config.yaml
vocab_size: 4096
init_std_down: 0.0049
init_mimetic: 0.7
lr_head: 0.00639
Each number is 128 + 32 x the weight over its row's rms, rounded and kept within 0 to 255. Layers, rows and columns count from 0. Numbers have three digits each. The size before them is the row's rms in percent of the matrix's.

# down: layer 7 MLP down (transposed), 512x128, rms 0.185, rows 460-484, columns 0-127
# up: layer 7 MLP up, 512x128, rms 0.126, rows 461-484, columns 0-127
down460 096:123172129165104134130097117168144089118138078140111078170141144105206143191153034115117165125104103067137102183160165139139152123127149100169140086141099122112085128121115148140084115162207038115106133153125097181130162103098161131109105143108119167142143081088092151204089155132147147133127125093104139125083170150160098153125186174100130106097189115100170091100140110116119157105101
up461 107:151102064173137124142161129127107117165095147154102159126126127114103122160163136158088138148054146147094189146156162094146070115152088111149149113117132185046114148077109122141155141125115140150141207147068123093142155162176103159078134079112155116145168102132174146107116106147162177173163094223135113125076132165146098133086122128135163111078134072098077098103124098167111073155118
down461 114:161106107116083160164096131138197153108086187129148133131186119175052127107120150105081135110065111080110123131095122130124184160117149108109144105120109191100148046093070138144098117120066118076112090122175168128116127174107157134065081154126174139158142123115140116083102150056154142139148119095109141123158113152115126133117133205200147124150176130203121169140119148135101150132136
up462 093:146164164081118081058109168057123165122120118166165177185132151144117153087143124150061178146141170169118072178142174119102120078144138130123166091119127149128129156156123180150111111086160124151141108120148092124108123073144114109071120152131131153111075150082134156073134144182162153079159138104090086183155115107150081119194082142131058123138123137129123094158100080145161155152071
down462 088:134145091210161192166187068126123104117155134118122116176109109122150074146135134148210111102166091158147165106109097153148086173144130151115139192149066065155158088192126079150119158130100151108160118109114147097115091159078109097167128077131136124112114121152162119178083116110094145094113128126206143101111118125106146107079106101126106122108144130115076188127124195097136113065149
up463 108:092169131109153157195114073148120071101157117117092089124168119159046098087153097184116097182154103113109171138139126161132100083153161141063079146149128127126086079147167086113145147094165098157111141112126092123116132146163131121168125144137060141117140120133138136172154171195102101191127126122114136080145132109180098053108093132202191112131102108134156093135142161108088116173164
down463 103:085104068196153115067139139134103120161090117166106117146151123093159127126175118163183146140185153091143072128114109090142108163158153105151178108100149180123102108183152108097117119154116130164096121129159162162123122157152144096142144114149079083103154142171103124083096126119140119066195079113126110150181086199153128194107136200139130112153089114090132106056109060105096091144129
up464 106:119143101141133143136085089094068088088182180136164135113117122176101144098089166104091111142077139111132109106157103153153121040158160077093172160138110131116096129120127127132073151109066179108180100107138126146124105144116121096103128197172191147131119108175144192142141133160141177174112148134134048152172121072126093182111150171111106108168132120188085135091127100107090160170122
down464 107:128118150150120174101126116112124170098120066121133137116110152077124119148180064130122109193207138092145136104105184110166103133181077101111037110134139157077084187102130150188101122169147157161126153154104135117153131092118122138179138104061162085134128115078133176124120104132122096132138151119137088113145139155209149103149115071095070111126174099132120163172064103177106133148132
up465 084:124106119117107126153155112126097115144151121102132145138069096131135176148081138195124146219137094191142151171144119124116095116147148150086071140116106066078106095081162173118113213136082109121211088182120104132118128126119088134151097170088150105165130118149115183080122116105126103146108094139170108115122146141145090104142059136112083133155179156156141106149046171107111193138129
down465 086:103087130124146143060104111088089111142105123131111159106152178122140061147134141139102116129122114122065107108179164168191161114140034108143181133154125097159202128125140085107142150105114050092126132077126148152135106151085130085137134155118153143144160132041080091112073168142096136152189150108148114148122092158115162120105151135157172133131119115109114150139110116238118163173136
up466 106:110149105146116132102197130125173199136069132120131107077173156071123178117139125157106176085142075155176195114166116109118124105132053125040175137128119046126126141151134121130118111129145122131157168125157104134123118133167095102140142154116128082126183176179128112105098086161107125111108068144167138062144153199166105144069091114170171119118108060121156120110131126120134126116155
down466 102:148096153123061124115042088152068135175123118163143126132105105145172115138129157085110140126100109131184132097080177144151156103092130106145083136091173148188095152129087114148160101126107116135158086130136122064156160156179119118121160124126121103161093119119160128152131119147113189142123149161183164151091104142123117179113133087164075143162165114101155192102056136127025156156063
up467 103:166160192117093094137191156136122130082168108165131130100132148129105134116168153087073113070088158142105136077147109130154108081118100114102137144078158084124193130121154189078084095130106141157114164136128119075146097075107115053205141076127148163119182139143121163092168136117188158108177139126162141162116161131186087133134133083165070121134115094092161157110120150179109089136121
down467 104:116132136106105158138167123105099114093123123120125148140120116110134160187152100134167157164106111156111125158115073126130043099135048147144130082167159136094114128185141089160090157131166134158073132093142114131134101119149202087107178191164098131163169118118085047112180123143072113154100171149100098089166169106163142092116051106151166126131086160155144122088140114115184186091115
up468 101:114169138129164169123140127132117102132141097064138122167143202104099128112193113162139071189141072146100150105119184158065083088143168094121149166131137113137110116237117113118106107139125151099167111120087161125108153169150131097079127114126137090173174122136118156160107124088135137123113142152115112052125158100127141039100195089133111118151160112096189101179128114130144154076086
down468 118:140153109086162119151097158123044138108093188158143136134121113122125093139085137133196127147093164126092118081082103198152102149070077143176128120080088149056148178134112110098107168100121145135108128061123078154097124156186156151186080153091134078099173091117116119088171129162174112125137169124121160151105133168147150126135107214101139107120143149154122142158157150148101089110180
up469 108:117166108167128164181097161119096102141068101115106095125140177167154133137158120122095134118134103154098120138069128099067161132097104166164129239123104163129050118145089126129131139153103134055140172091050103084113197142136136150117154166122118131146171196162128149143150111165147123090133083189108078135139141087127135092150128109184160122147161129151125080106094115112082157139076
down469 120:147178145127121114129150083128097147119114191000107117095141112154134129127157079196123134085136154088150170143124074142106103123076113123159189123125113062120094177146141091122124097161121176084116155121145156191130107149122113130102126141151163166132094162169129098089068073095128130164141113115093179064198167108137171143104135095111113148141172154100097112130145162112129118190138
up470 098:133132169129089149154080120084130080137118127134144117131108105112225103101073163192119171168111141150065102088185153071096153144116063136117066109150120149109098102084130128156076132133119118116147089144108132090108147119158158131109099156149138177094080104160149151104155145165134092095144135165174130106100172152133127102126109140165177177097139081130187161066091135124157194200103
down470 098:087093152087126140170063063127177094103102078056105114147109115173106099144117111114148172143132109104122127132105098159146124150118158120155087069168109071151106161138145138158075131126121144159096166109076117183116210125109175099104170124148139175150095121072130107134171137172134144118137150108157091107113203072160152149174155128108099116092189108176165185097084171133144114155137
up471 093:145182097123098197155074112098140100117057108127134135178113124107151126119092157190082093075114155162164103089147141156144119094081151128159112088147109095138080064145184123140107176080151177143106096141087117112101147112124125145118107144142134145180083132105151117138120128132090114182136234148132106114066110143118148132086129173122161157122144154081171106115113159119119192208175
down471 085:102094167179133125116181160139134108126130156137118112152142106122169146181205158110114115098151128139093112154100120078128120115129104168141155155190073118140162150119155105093124137118155113063129162066192135081162132157144080137128116124085113160144092091131033052113168131148155116117131115152112164117120134077141079126141115141161078080214133106126137201127133127171126063130062
up472 096:131124184111098091111128117075159067153094154128151175104122142157120245109127106066127148095118143135078130116141098096120101153141133154057126140095129156124115081094126179131137190168181122164145121160095168090155112159157089157140090108149109151142164114102166129075122093090136162138204076141114123125111076120165069165099178162123097118166180176115119151135111099122154104157088
down472 089:154187136085126125172094115178136110133139088114154126129107084095180106128178166174194170139112104090101124107171101138117149120126140146166140181078123121046098110167140126113102146100096103094129112109137111134154132195112110103128071181055155119104095176142170133135152161112047142138103184120115153083133114177102089180078093160121195122143123172128127159156096166089108124095163
up473 100:139110150123153099103160072085134166122090085060093170124156116191100152060125176136098116168126153184192185158145095122088156159140145130086149103084116038155170118141171114117122114111065146121148105175091170114130139180157110126116124126092149155068053144165071165135172130155157112125132127116073200119137148138107094113152107152081165102134091137154135151112099107113136138143127
down473 099:106143136146113175124103134156093144136156197143127161131110142182091129153117073170114123079142126115089068111132149106162084180174153080175087145118116190156120113113110139127155125101116097113146140147145103149124053146089176122116092139161135103179155092071201105122006092129101128161125141117167125113095186162095123084074168117116119162130133188142083121119164118142121163111166
up474 096:052134169105129116124157156168142117095116111147175074096150120059151189114107131102098139088095149156149129082213118118156108097118163109107075167104138059122147108130172133143198120122102146066176146152147122088129119098147160070147109133122166113120135191147150130126131151097135103073091091104145172185151145174137114074117190122138121105159123135131130097129067181152110098178179
down474 096:133170122157163196142060174122164102140109074148080139086177178130129133083122144117079071181118126156169114149088119166121100146125124164196141096156195159149133157151089166108069091117166122132099181160099176141112080112088165164096085068096079111132100170141154093141139148112141125096146176120130130092117111102119087093093154112138114127122118166100125097122213101101168154107129
up475 119:106138139124140092154145129140118155151104105126149101080142140091113156122148167147152177190097171141077132115134062166115185112163094151139139098083165150203103186180075079145102121116148142067100087133112138123107180114135135125154086076168126181119146186088133063102157126132100173091125133137053107119128145108162062102155112106149171144143067157165074175167096148149121127141106
down475 129:128102108126163049146077140093042166089133166175155133082131172118120114167122116121150140142147080160113107102131071107140107097160083101089086093132188132123110125175085131090122114124139155159145134176164176146145152162131133152138128160144176103097059149124150105150121138103171159068093081175143105149163212209111074160114095128121173164118108102133125130150120083148132099133080
up476 065:154135110093083108140168121106193115138161134089184126066125135137114136211156095092159118148128078142108160191070058128101134143127118105164129106119141095132145129134109156134127137159163125155085165100105130101122110176004117111093112138147140149159148118124124143126104145144146140124154088123116141207162124189064150137180113121147135043118151115094071165111125079141183123134162
down476 070:190079143161178076085076116165068111172174133106181094146101120117095087124149170132105120143135114095083141134136167115220072134098118180127107165110158109121139096104118114107137108144119127102126087134172136176109141070202088137154130130081117118141150172124110102124121159209072091114138208115129128098140162145138082148088175205151110141133134132110181116115108131098105128124099
up477 093:050093141099164111142122094087096168149108125128188082152139114134101088130148152134125069139079160098140124130149127123092114095078137142187125154089127062109146119143096079111102130115125205153206138169137178136203169171172119079112114168098141162112116116154109158148117116156143188100112125162116158151128166141147115053207132127157116110136126082091076135162103113156086155094150
down477 100:163196062150082110126162196119159084088094133163106096147128127120160156138109122100119188125147172115116161137120152122168137200122101106101135118195131149157113074147127160134142088129126073084058070097134089127086103113086106173126135094148156072152125120148151152088110101130121132098165146149190138123176146127085102179092112147047104144144142141208144111128127092138158134130067
up478 101:159138167156075136115154083130135126195053118086073114168119135154120140139123189208117085141143141171125119147176111071073096154118172118133123160098146101101134151087083096108117173152138120120133122120168128078103166180186161085127119156134111102089148088158128161113125100117140119115081060122156124120077174103117135168168131099080123168087098171119198173126130102128091138197126
down478 105:117160104091161139100078156156165092086111101141113111120111143121112089156114116052138170154134104152108119169140096110126174117164128138170110149128113123117166171205102167131169099111067175110156109144102147112123063160186207067090062162108090108112128130058114124132162130114089123101090131129065111144154140156159188139106137104084153185149165133151133146118130065172087159121175
up479 104:076109184105105121101127109080139128128137123153123098071110138134180220106150106125152129145107081122175127113156144062123109108119077234130151054145145166123114117078137111103127121162106157139153137146158131124185135103098155147094169130099111074174107132142171195142148137142165177073152136094078056142155126094131098136204171177088127143087140125157139134143115129113104093144108
down479 106:111110114150164125157084089066083139107138146103087145129118112164133119132117135147101154081114166102097118179157051173085129097102163112051126149140167177133147106171145113133136167155103092162123131114175153096043163119143094121115127111085094109135175100153146129178129108127167072165167170144145122158125116161070108122079074155100118148251145106131148134169138112169134144157164
up480 094:113095085146070142089121152128139102151075117149146139160052164134158130163125111167161145148165109152141082127124080149086113108122154176136137127085181092146133173126097099129115118124043164145088106108110130087213141123192132081192150107147123136168092097149150135098137131128169118158148093168135053138116143213137095182102078094143094122137077151138159158131116192113099112151157
down480 096:174132145152143144134054175168111080089142212124157163121156127182089136100135082100128115130128148160111090136107143116169125114102127099088159144184088130138091142144149110149132173141143146174130089157147146121091111137094093135116086124108095099133111139156150026208123140113099143143109126065185201149155111058132123123135126116134117111187153166106132105210080081093118131131089
up481 098:141099162131092118115159158130088099118133174089105180067097118058132179087149083128133094141150144166096166114124049094184186117159183120123140135094136102127204139105090094167207091127189107051125157141114156132107116144155138177139121085094103146124133122139179107126128138135133155096159095130103110110086152122102166162152100095145126079177109171095098141132113098126109171198151
down481 095:118126124133137122149118078045094170226115102080119086160114155121120121142063094072145158111144082163155095117139127141186161187175104157154132148127113121104127112103158139105098105127152110144129120083137203117171149127131151113162190151092118205124147090115175164126104174130175087166089164159104108154191120111066074163102090101098096133113095115111110162132113108157113141124088
up482 112:087135132134105051096131198141197199138094089074066111108173139130070146069125117157144077137161102143162168164136086131063168141119131132128106135144113182128117136159136106124134140121131125130165136061145175115077118123101092105148136119185135155190118178135133106159107152135121136122075163126079130076112116122144130129149129162124171128123096118114131105091126184111155184172027
down482 108:111066132160171131166077092092185154138196187130083081084113128075106180140162133134094057163117204135138116122149135106153061096145160089087161120157117192091141183130149098149155089095121163132101089080137130157128111146089141137090159143174118144136147107129171126113181140101149060091140142136160109128125131110113133128131078112113117152132106110147125179184097161152044134138115
up483 092:093140124106104127076135151110192073114136167119132161145144096140059132144128106160152033132117122136132119100137134176181140092138084165080187126167121151132130114127145147092156153115102139099064181053047139133069145152141122111139165136097121153149153162110104167161103088115051188115114143132123153140077152061128116174149141082137133131153202141098152127120118169090156167136123
down483 083:093146138161118140161065118166072139119122137094163106127115146132220109199129156062107190123100126181102139202121109120062137174126163113143158082128118078131191167101118113102137067159116093146134131154084151124164076110147169096135101153157117145115112149066165129114104135157159047123146140137099133171155108175183118093101130184153129128085101100142142108084143112134119081126144
up484 103:125139151164223173186135150128102117099152101115093123143153177117125118154144172162105130089174132128137070142087102050125184135136125117135130088129110134099067073080168118121121129151099087138126186112165089154105104161116131099146164159162130073141169146185128134127074084104089053074114164154124126077137155110081129150141158132056109170119195121112122094178120125168130120148133
down484 102:101198173081091083104110131114105110082114157142169155106145115138076118135117148106159191158178099173119113194145127147122115120155100166116115129143132144126103110183077139127158134060140151131169115100161087128141107104127117109117232114121149109083117134095136096147087130111126163080114108118097079133199149128150143116136161098198153102130171190125073062083191145099170093125103